Weights of a small transformer language model.
Size: width 96, MLP 384 GeGLU, vocabulary 972.
Architecture: rotary positions, untied embeddings, normalized queries and keys.
Training: a variant of Muon for these matrices, 91M tokens, 8031 steps.
Each number is 50 + 12 x the weight over its row's rms, rounded and kept within 0 to 99. Layers, rows and columns count from 0. The size before them is the row's rms in percent of the matrix's.

# down: layer 3 MLP down (transposed), 384x96, rms 0.116, rows 255-264, columns 48-95
# gate: layer 3 MLP gate, 384x96, rms 0.328, rows 256-264, columns 48-95
# up: layer 3 MLP up, 384x96, rms 0.356, rows 256-264, columns 48-95
down255 106:56 54 54 51 46 60 60 47 44 52 52 43 43 52 74 51 58 50 58 50 47 56 36 44 48 67 32 36 72 24 54 43 31 33 59 46 44 44 48 51 53 45 36 47 25 35 37 64
gate256 091:34 44 48 45 67 56 79 35 55 21 27 34 46 56 37 37 56 24 43 68 57 62 41 47 47 79 39 50 57 52 36 45 43 49 50 37 36 45 51 52 37 50 63 55 53 71 29 53
up256 102:71 53 60 41 54 65 53 26 31 40 60 56 48 47 44 27 52 40 50 43 65 44 36 55 33 73 47 51 35 40 65 51 43 51 47 56 59 47 57 35 37 51 78 60 41 49 52 53
down256 099:41 36 46 56 47 52 39 38 57 65 60 63 61 51 43 41 45 64 37 43 80 46 68 42 41 67 48 36 49 55 54 46 37 42 38 66 73 49 55 58 51 39 31 36 66 49 52 69
gate257 098:54 42 49 54 33 32 47 40 38 61 58 45 41 70 51 58 48 32 52 44 51 43 47 49 65 00 44 46 42 65 48 35 74 64 53 49 34 66 37 48 39 59 45 37 57 52 57 41
up257 101:47 34 42 49 49 54 40 43 48 50 40 56 84 50 42 57 54 51 45 60 60 26 75 51 58 56 31 49 44 49 44 63 50 65 59 34 73 56 57 42 55 64 37 76 45 61 49 44
down257 103:29 54 59 21 56 42 39 31 54 54 55 28 59 53 41 49 55 46 52 40 49 58 34 63 46 45 51 36 59 72 38 86 40 40 36 67 63 41 60 68 49 56 43 41 54 65 50 50
gate258 091:56 56 41 55 29 60 68 40 65 59 33 71 31 64 31 42 53 71 52 45 70 46 54 22 67 38 33 35 41 48 49 36 57 39 47 55 55 51 50 56 35 72 40 54 54 43 38 53
up258 083:71 47 55 80 67 59 50 45 36 54 61 46 46 62 39 60 51 43 50 51 51 45 59 53 29 50 57 37 59 49 42 53 44 35 55 48 34 30 46 56 46 44 61 57 68 50 37 45
down258 088:71 56 66 51 61 58 23 44 50 71 55 61 61 32 44 46 65 27 58 59 48 46 50 75 40 47 54 53 49 40 38 61 47 46 55 38 50 47 48 51 59 42 50 60 75 61 32 49
gate259 102:38 62 54 33 69 50 60 57 65 44 64 55 58 58 49 61 41 41 47 53 68 39 45 73 49 74 54 44 54 64 37 61 67 44 63 65 40 75 42 72 42 55 54 56 63 42 58 52
up259 093:44 58 57 50 61 72 50 44 67 70 45 54 64 47 54 47 52 34 53 51 36 48 46 57 47 60 55 38 47 54 47 78 60 51 61 52 39 63 56 62 59 26 50 54 61 59 47 42
down259 096:51 49 31 54 41 58 69 53 27 41 38 46 68 63 51 57 62 66 48 40 41 56 42 78 46 45 68 44 62 39 38 45 57 70 57 27 66 31 49 42 40 71 43 52 52 30 51 51
gate260 098:63 62 70 45 60 43 50 39 51 44 46 34 37 45 39 64 66 48 55 43 41 51 62 28 63 43 27 65 56 26 66 51 41 65 46 60 45 52 77 58 38 44 69 19 40 52 44 59
up260 099:65 54 62 75 42 59 68 41 41 43 42 76 62 38 64 59 43 53 75 62 61 37 57 45 35 66 49 50 51 47 17 58 52 45 36 51 56 52 51 53 72 43 40 54 48 45 44 30
down260 101:56 60 56 56 56 43 54 62 40 62 42 36 29 23 46 32 29 50 47 38 64 57 42 84 59 46 50 47 54 46 44 51 51 61 41 52 43 44 67 64 36 68 48 60 51 49 34 69
gate261 108:71 57 74 38 57 64 41 60 53 51 76 53 42 40 54 33 54 65 49 72 40 59 34 64 64 55 26 46 51 35 57 55 77 44 53 51 59 51 60 65 56 46 71 50 69 53 43 56
up261 110:47 38 51 36 54 66 36 72 75 68 57 34 41 49 32 49 51 56 49 34 38 41 44 55 46 34 41 55 78 37 49 20 59 44 62 38 44 40 42 31 44 64 60 59 51 56 46 57
down261 109:38 42 45 39 67 42 26 62 31 27 51 80 58 54 51 61 53 35 53 51 45 61 38 57 21 43 46 37 39 58 42 60 43 36 36 40 58 46 54 35 51 50 45 59 49 25 54 42
gate262 105:62 13 64 75 48 52 41 49 40 56 43 30 54 63 37 47 31 76 56 27 48 49 45 52 43 33 40 52 51 51 55 61 39 16 38 38 35 41 40 43 42 39 55 48 37 57 58 57
up262 098:60 30 29 63 71 46 76 34 56 52 55 54 59 34 32 56 34 52 55 39 44 52 23 48 48 53 64 52 58 54 50 60 31 58 75 52 17 35 44 54 34 52 61 40 41 63 46 46
down262 098:48 62 64 43 60 37 46 33 30 54 48 78 54 45 50 35 54 49 57 36 46 57 52 62 36 36 38 50 32 39 63 61 56 52 53 44 58 56 64 64 50 64 53 49 39 42 38 51
gate263 105:62 51 65 73 47 50 43 77 57 50 30 62 63 42 27 55 58 56 44 47 49 56 53 65 48 55 52 58 54 43 43 44 56 67 36 66 51 30 58 48 53 25 64 36 63 34 17 46
up263 107:42 46 55 32 38 48 58 60 51 36 47 68 52 40 65 65 57 50 40 41 25 61 61 56 42 51 38 49 46 42 34 54 51 55 82 47 40 54 41 54 74 26 42 53 54 53 56 75
down263 104:55 54 56 67 42 54 37 44 44 41 59 42 68 41 38 18 57 60 40 51 58 31 50 49 56 43 35 69 45 60 44 38 32 42 44 55 48 35 65 42 31 53 67 54 58 52 51 54
gate264 095:42 31 48 29 71 48 56 63 53 71 50 69 41 47 41 55 44 43 43 56 74 42 56 68 58 72 35 50 49 70 63 25 39 64 29 50 61 46 40 55 63 62 49 63 37 53 65 51
up264 098:41 54 55 48 60 72 54 41 60 39 58 37 36 54 30 58 57 48 33 55 58 33 51 43 54 68 61 40 60 34 58 50 41 35 56 37 47 45 58 52 63 53 44 34 31 52 57 51
down264 101:59 29 46 60 69 39 60 58 53 50 57 51 62 55 54 54 56 48 61 43 64 42 50 60 60 58 64 58 50 47 47 71 45 70 55 52 64 67 30 60 28 48 42 42 56 44 66 59